Weights of a small transformer language model.
Size: 8 layers, MLP 384 GELU, 1.39M parameters.
Training: a variant of Adam for these matrices, 116M tokens, 7062 steps.
Each number is 128 + 24 x the weight over its row's rms, rounded and kept within 0 to 255. Layers, rows and columns count from 0. The size above them is the row's rms in percent of the matrix's.

# layer 4 attention output (transposed), 128x96, rms 0.208, rows 69-100, columns 0-47
size [ 62  62  59  63  56  63  55  65  57  48  54  62  63  60  63  53  55  60  64  51  60  61  60  61  63  61  56  63  55  51  66  58]
[[ 98 114 151 126 135 102 103 148  91 134 154 136  89 130 116 156 151  74 111 145 118 151 125 111 136 125 109 134 129 141 129 144 112 120 137 169 179 128 131 142 150 140 186 104  83 147 130 135]
 [107 127 113 135 138 105 115 107 157 107 136 144 130 126 117 126  93 123 130 114 142 124 195 115  97 173  69 123 132 138 153 144 142 141 139 150 104 156 115 113 132 100 122 159 137  87 100 182]
 [109 126 107 114 117 188 155 121 107 123  93 138 150 114 130 120 175 119 125 129 110 102 109 107 166 109 102 110 148 144 144 184 150 147 130 134 138 138 151  82 125 133 147  99 178 148 131 159]
 [164 128  96 151 137 129 158 112 103 118  95 130  93 136 154 146 137 117 125 143 101 140 168 145 118  95 112  70 112 110 152  64 133 127 137  94 177 147 160 120 118 116 133 120 124 108 144  89]
 [177  93  95 120 127 129 127 126 122 109  87 129 138 106 152 140 140 155 148 126 132 111 126 126 123 105  72 155 128 153  92 170  99 124 112 114 118 119  87 119 118 139  97 145  89 179 153 118]
 [112 113 110 146 108 124 150 129 102 119 136 139 163 127  92 151 123 127 158 121 148 120 163 130 126 129 126  95 143 165 113 102 110 155 100 116 121 135  92 159 133 126 106 150  63 140 130  90]
 [152 100 125 148 123 135 117 134 106 133  99 149 156 103  82 137 134 134 134 161 130 120 139  90 116  58  67 115  87 163 138 109 127 106 117  86 150 147 155 158 149 128 130 145 119 150 140 124]
 [146  91 142 129  57 138 103 163  97 140 124 151 125 128  75 145 145 107 138 136  98 134 172 104 134 172  92 124 126 119 148 146 151  93 142  81 136 124 128 115 142 138 147 116 146 133 146 128]
 [143 136 117  98 129 162 111 144 102  93 122 134 126  99 103 132 151 133 125 181 171 112 117 141 137  74  71 113 121 151 175 132 160 127 129 103 155 124 160 139 185 149 157 117  96 102 164 163]
 [133 109 123  88 156 118 136 149 118 105 126 120 109 103 119 144 105  61 104 145 123 137 138 118  94 171 140  91 169 131 104 147 119 113 112 168 105 128 112 140 130 123 143 107 170 161  98 125]
 [120 104 146 107 118 103 139 127  67 133  92 155 130 146 117  90 146  89  74 162  99 124 143 113 152 104 112 127 114 145 115 164 130 127 135 144 175 163 146 148 144 140 162 122 144 120 141 146]
 [116  96 162 160 162  93 138  87 140 124 137 114 147 125 162 114 172 134 149  81 160 150 112 158 140 110 120 137 140 134 102  93 115 169 146  66  92 112 156 129 177 131 162 135  98 129 133 102]
 [115 146 135 132 100 118 108 116 114 112 162 111 135 125  91 101 186 120 113 133 151 148 129 186 104 145 107 103 135 118 137 122 132 104 148 117 174 134 147 114 167 113 144 142 143  97 140 157]
 [122 119 124 105 120  89 120  93 128  92  96 117 142 156 117 107 130 125 140 107 136  98 116 131 134 215 127 130 141 138 174 101  95 118 144  78  98 143 125 121 146 139 170 137 111 128 131 122]
 [ 80 156  97  90 117 122 155 116 161 146 154 130 112 124 118 161  84 116 124 149 120  93 129 159 119 118 147 107 200 134 141 141 134 154 107 155 124 125 145 153 144 133 157  65 160 129  87 146]
 [160 137 149 128 127 112  99 136 139  95 131 127 118 136 170 147 150 135 107 123 106 130 112 138  92 184 111 154 118 141 137 140 151 110 127 162 153 161 102  90 118 111 128 127 115 124 142 121]
 [134 150 123 115 159 122 109 126 107 138 151 112 142 125 101 107  89 107 125 164 131 147 170  98 128  98 133 131 108 114 120  76 129 154  98 176 176 102 130 126 127  99 152 150 103 113 127 165]
 [136 129 100 124 145 122 109 100 129 100 134  76 154 130 139 107 119  93 116 143 149 113 138 115 109 165 105 118 148  97 162 137 110 104 157 132 108 176 136 121 114 117 127 115  79 138 128  95]
 [113 117  86 171 112 126 136 138 161 105 118 130 161 136 124 103 109 112 150 118 130 116 124 144 132  99 160 157 139 141 136  69 160  98 142  88 152 122 189 144  93 122 109 141 113 107 122 144]
 [142  73 147 170 138 139 136 104 152 114 133 125 142 136  97 146 168 128  81  89 115 148 169 118 105 172 156 134 162  86 160 158 146 152 143 159 149 108 104 131  95 119 162 128 106 141 136 100]
 [ 91 108 118 144 148 152 106 127 117 133 111 143 133 101 126 126 131 128 109 152 105 143  85 114 110 124 119 105 111 127 107 111 144 152 114 139 152 137 180 113 102 157 114 139 165 134 151 111]
 [124  65 124 116  86 116 105 149 100 124 155 125 130 127 136 132 124  72 135 138  89 107 154 134 166 154 118 102  77 151  93 168 116 157 113  83  97 167 137 139 134 158 118 142 132 153 148 123]
 [163 164 130 107 127 126 160 119 109 158 127 132 167 153 136 130 165 121  91 122 122 114 139 108 138 115 156 129 150 147 118 185 138 112 131 111 135 106 141 159 136 136 117  74 119 118 120  97]
 [127 158 121 136 141 100 163 125 104  99 138 128 121 105 141 116 137 140 124 122 160  92 135 120 113 135 121 120 172 129 118 115  84 133 130 156  94 147 101 145 105 134 114  97 144 148 136 124]
 [129 153 117 122 134 128 121 115 145 132 139 112 107 148 148 131 103 117 124 112 110 118 131 118 119 142 153 138 121 106 152  54 146 135 116 147 113 136 130 122  73 118 165 149 234 128 134 172]
 [129 155 141 108 149  82  94 133 119 129  96 137 102 145 145 128 124 149 141 114 130 102 103 154 114 142 147  83 118 112 151 169 142  98 114 146 100 147 161 113  94 124 127  98 125 130 130 109]
 [129  77 157 149 137 165 128 111 128 130 146  91 164 102 147 106 133 106 139 102 140 161  66  90 124 170 135 125  94 120 106 160  83 125 117 146  75 121 111 134 159 123  99 118 156 168 161 124]
 [137 147 131 143 107 123 143 115 145 165 115  75  90 126  47 113 111 110 125 114 102 140 108 161 123 187 156 128 118  95 102 107 107 105 117 178 127 158 126 135 102 147 137 124 105 154  95 106]
 [145 145 104 133 136 161 110 116 167  95 120 184 100 123 105  93  90 140 152 141 121 102 172 103 113 134 130 120 110 137 145 117 103 132 141 140 133 176 153 109 121 143 131 117 105 113  93 106]
 [141 139  77  94  99 181 155 143  94 133  99 107 121 141 100 138 122 129 102 142 168 114 120 156 105 116 137 150 131 125 176 192 157  99 119 161 160 108 148 137 112 153 152 110 108 109 119 131]
 [162 125 120 124 158 127 149 142 110  67  96 127 104 130 115 146 157 152 153 157 147 112 126 170  99  85 123 112 132 120  90 171 115 137 132  97 173 128 139 157 179 117 139 135  48 121 120  88]
 [102 174 158 118 135 112 102 126 111 141 141 147  99 167  92 109 152  99 122 120 140 149 142 115 146  74  88  85 172 119 152 138 130 144  99 159 188 117 179 114 149 166 193 131  95 111 162 106]]
# layer 4 attention value, 128x96, rms 0.196, rows 70-101, columns 0-47
size [ 67  67  64  61  63  63  71  59  55  61  71  70  68  70  60  60  67  65  60  66  66  69  67  71  64  64  68  64  59  70  65  67]
[[136 101 157 140 144 156 129 119 142 150 146 126 119 124 127 145 160 105 104 153 169 111 144  84 137 113 127 166 118 134  74 128 100 202 126 147 140 108 118 110 171 110 115 128 118 150 139 119]
 [101 119  79 135  99 123 165 149 180 129 144 149 148 129 111 102 121 150 118 136 117 123 131 130 132 122 100 147 114 115 131 123 128  91 101 127 128 157 118 136  75 134 135 116 141 122  81 111]
 [141 125 129 124  91 143 130 153 124 205 109  86 110 102 141 121  73 139 144 139 114 138 130  87 132 130 136 129 161  96 151 130  97  99 139 179  81 116  95 103 110 119 149 115 160  93 122 123]
 [114 131 139 115 123 128 112 157  97 129 164 113  90 138 127 110 132 135 167 149 141 103 116 104 102 124 112 115 154 125 178 192 163 135 145 156 130 122  92 175 129 149 186 110 117 108  94  82]
 [177  93 164 115 140 116 109 132 118 118 151  98 102 112 134 151 154 133 122 168 149 109 120 101 111 114 120 111 156 138 121 162  94 114 125 131 136 141 117 100 127 113 128 142 127 101 135  95]
 [139 121 129 133 142 121 109 160 135 117 140 129 110 169 156 129 161 134  93 130 143 112  97 106 149 119 119  99 167 128 207 139 118 103 135 150 184 153 129  90 171 122 144 122 134 133 122 116]
 [126 127 140 100 140 126 134 131 156 112 137 163 117 130 136 115 173 147 120 156 125  98  94 124 153 146 159  86 138  85 182 124 149 137 136 137 123 145 138 124 120 135  81 111 159  92  81 124]
 [138 116 133  95 108 120 157 133 159 157 104  83 102 138 122  99 146 149 150 113 142 108  67 108 107 108 118  87 120 142 143 121 131 126 156 177 184 122 119 100  92 140 129 120 131 142 108 132]
 [ 94 131 126 135 141 178 124 122 113  73 147 120 161 158 104 118 134 158 114 109 130 151 112 175 170 139 117 156 100 126 162 123 126 125 124 138 157 149 116  94 145 113  98 112 106 146 110 148]
 [108 177  79 126  60 132 133 126 168  69 117 134 117 127 171 140 146 155 116 115  92 110 109 130 150 123 132 142 156  87 154 131 145 117 121 122 130 153 154 105 131  76 118  98 126 136 134 108]
 [104 119 134 142 110 122  87 153 134 157 135  73 115 119 151 119  87 110 148 103 117 100 157 162 115 121 110 124 113 114 118 130 162  85 120 127  96  78 119 191 107 146 150 140  96 136 158 155]
 [138 111 131 120 116 153 111 133 158 141 131 102 116 133 124 120 134  83 136 151 128 117  90 158  99 106 109 111 104  99  83 125 100  98 115 120 130 127 111 125 154 125 111 144 122 158 163  83]
 [121 120 171 125 121 134 129 144  84 156 105 138  98 141 112 138 165 108 110 117 124 116 133 109  65 136 141 134 151 115 106 144 156  94  95 157 109 135 125 135 151 110 107 146 139 137 148  64]
 [127 115 142 129 137 140 160 138 153 119 137 105 141 144 113 150 102 153 160 127 119 151 159 138 152 142 143 132 103 175 114 113 107 109 129  97 155 128 112 100 101  84  77 150 118 148 107 152]
 [147 142  86 102 128 106 126 100 141 171 178 131 133 111 136 103 181 124 148 181 143 150 149 155 148 144 114  98 138 116 102 131 129 147 107 118 137 162 134 120 129 168 118 130 152 114 141 117]
 [134 124  96 128 178 146 134 124 106 135 124 131 139 108 148 140 165 138 102  93 181 143 123 137 109 110 155 136 114 134  86 111 127 159 162 143 186 155 134 111 109 117 143 124 140 142  57 146]
 [108 109 108 130 121 176 131 117 124 175 125 161 159 148  77 105 129 144 146 120 143 126  90 134 123 129 168 141 124  81 148 141 135  64 143 167 183 147 104 138 137 115 138 122 143 101  84 110]
 [144 159 110 148 120 140 127 104 128 141 100 122 173 117 115 138 150  90 177 110 158 145  83 124 106 141 127 109 128 113 147 116 123  81 128 125 113 159 103 111 174 172 156 131 116 105 109 122]
 [118 117  81 100 147 106 132  89 149 127 130 129  70  94  94  91 167 121 118 137 107 121 105 150 119 112 139 134 119 152 152 121 111 100 154 127 142 178 115 146 115 132 115 104 154 154 162 135]
 [140 128 129 125 142 121 104 147 104 139 137 161  99 124 152 145 138 141 132 142 129 135 115 143 158 110 110 166 176 120 137 125  78 128 187 142 130 101 140  88 127  95 161 100 149  96 100 120]
 [126 135 176 139 142 146  96  79 108  91 143 124  95 132 115 137 165 137 152 150 131  90 136 108 144 135 123 119 137  95 197 133  99 103 172 143 143 128 113 156 146 104 115 123 121 127 133 120]
 [112  76  99 116 144  77 121 138 117 109 140 103 136  76  96 127 113 173 164 127 111 152 107 151 167 126 132 133 154 119 157 139 156 106 146 128 142 153 147 133 104 107 126 169 139 126 172  59]
 [136 119 103 133 127 115 124 148 120 138 129 130 134 113 116 135  95 121 115 140 117 112 113 151 105 138 131 126 115 102 143 128 165 126 111 128 119  82 154 106 107 130 132 153 120 168 144 135]
 [132 124 173 123  97 148 124  94 121 142 105 152 156  97 144 108 136  92  89 104 159 117 151 137 100 142 109 180 106 110 109 122 135 179 105 110 116 104 128  88 127 117 137 112 121 143 151 149]
 [134 133 174 115 150 138 139  85 146 114 128 158 116 166 104  98 106 164 126 117 132 144 139 117 144 116 104 146 140 159  85 121 131 125 136 126 148 126 126 136 121 122 139 161  82 167 146 151]
 [120 102 110 142 145 126 105 123 117 103 177 126 103 150 138 147 139 110 145 133 157 126 134 153 106 134 124 132 158 107 146 144 123  86 140 102 159 109 149 166 119 181 103 117 108 162 100 120]
 [134 111 162 132 144 130 116  95 109 126 146 139  84 155  86 139 129  96 177 111 158 162  96 124 161 140 123  88 128 114 138 121 133  99  92 150 127 148 124  89 135  98 102 119 133 119 107 132]
 [135 108 146 133 157 132 140 111 150 167 109 206 138 130 125 125  91 117 125  87 155 134 140  91  90 126 186 140 170  99 131 147 124 137 119 137  91 132 120 148 133 105 101 117 126 148 118 125]
 [151 131 122 102  98 185 170 159 172  96 114 143 136  75 120 138 131 140 141 122  93 167 124 100 143 155  98 109  73 141 113 126 117 132 136 129 113 136 110 108 118 131 180 140 127 137  84 118]
 [128 155 144 128 122 103 124 141 124 115 131  72 125 119 124 132 114 157 140 111 138 161 100  95 122 133 105  67 115 143 131 130  98  96 162 164 126 126  86 143 124 133 135 158 133 124 136 108]
 [116 117 120 113 129 134 167 155 133 148 123 107 139 119 165  97  96 180 155 127 126 122 106 128  92 127 130 137 135 113 138  98 115 190 119 119 125 153 124 117  92 105 154 112 153 170 107 120]
 [106  92 123 138 123 150 121 148 161 122 117 134  98 114 124 110 172 166 157  93 103 111 142 137 151 123 140 108 116 172  69 130 102 152  96 149 128 178 105 178 137 135  89 126 125 153 125 163]]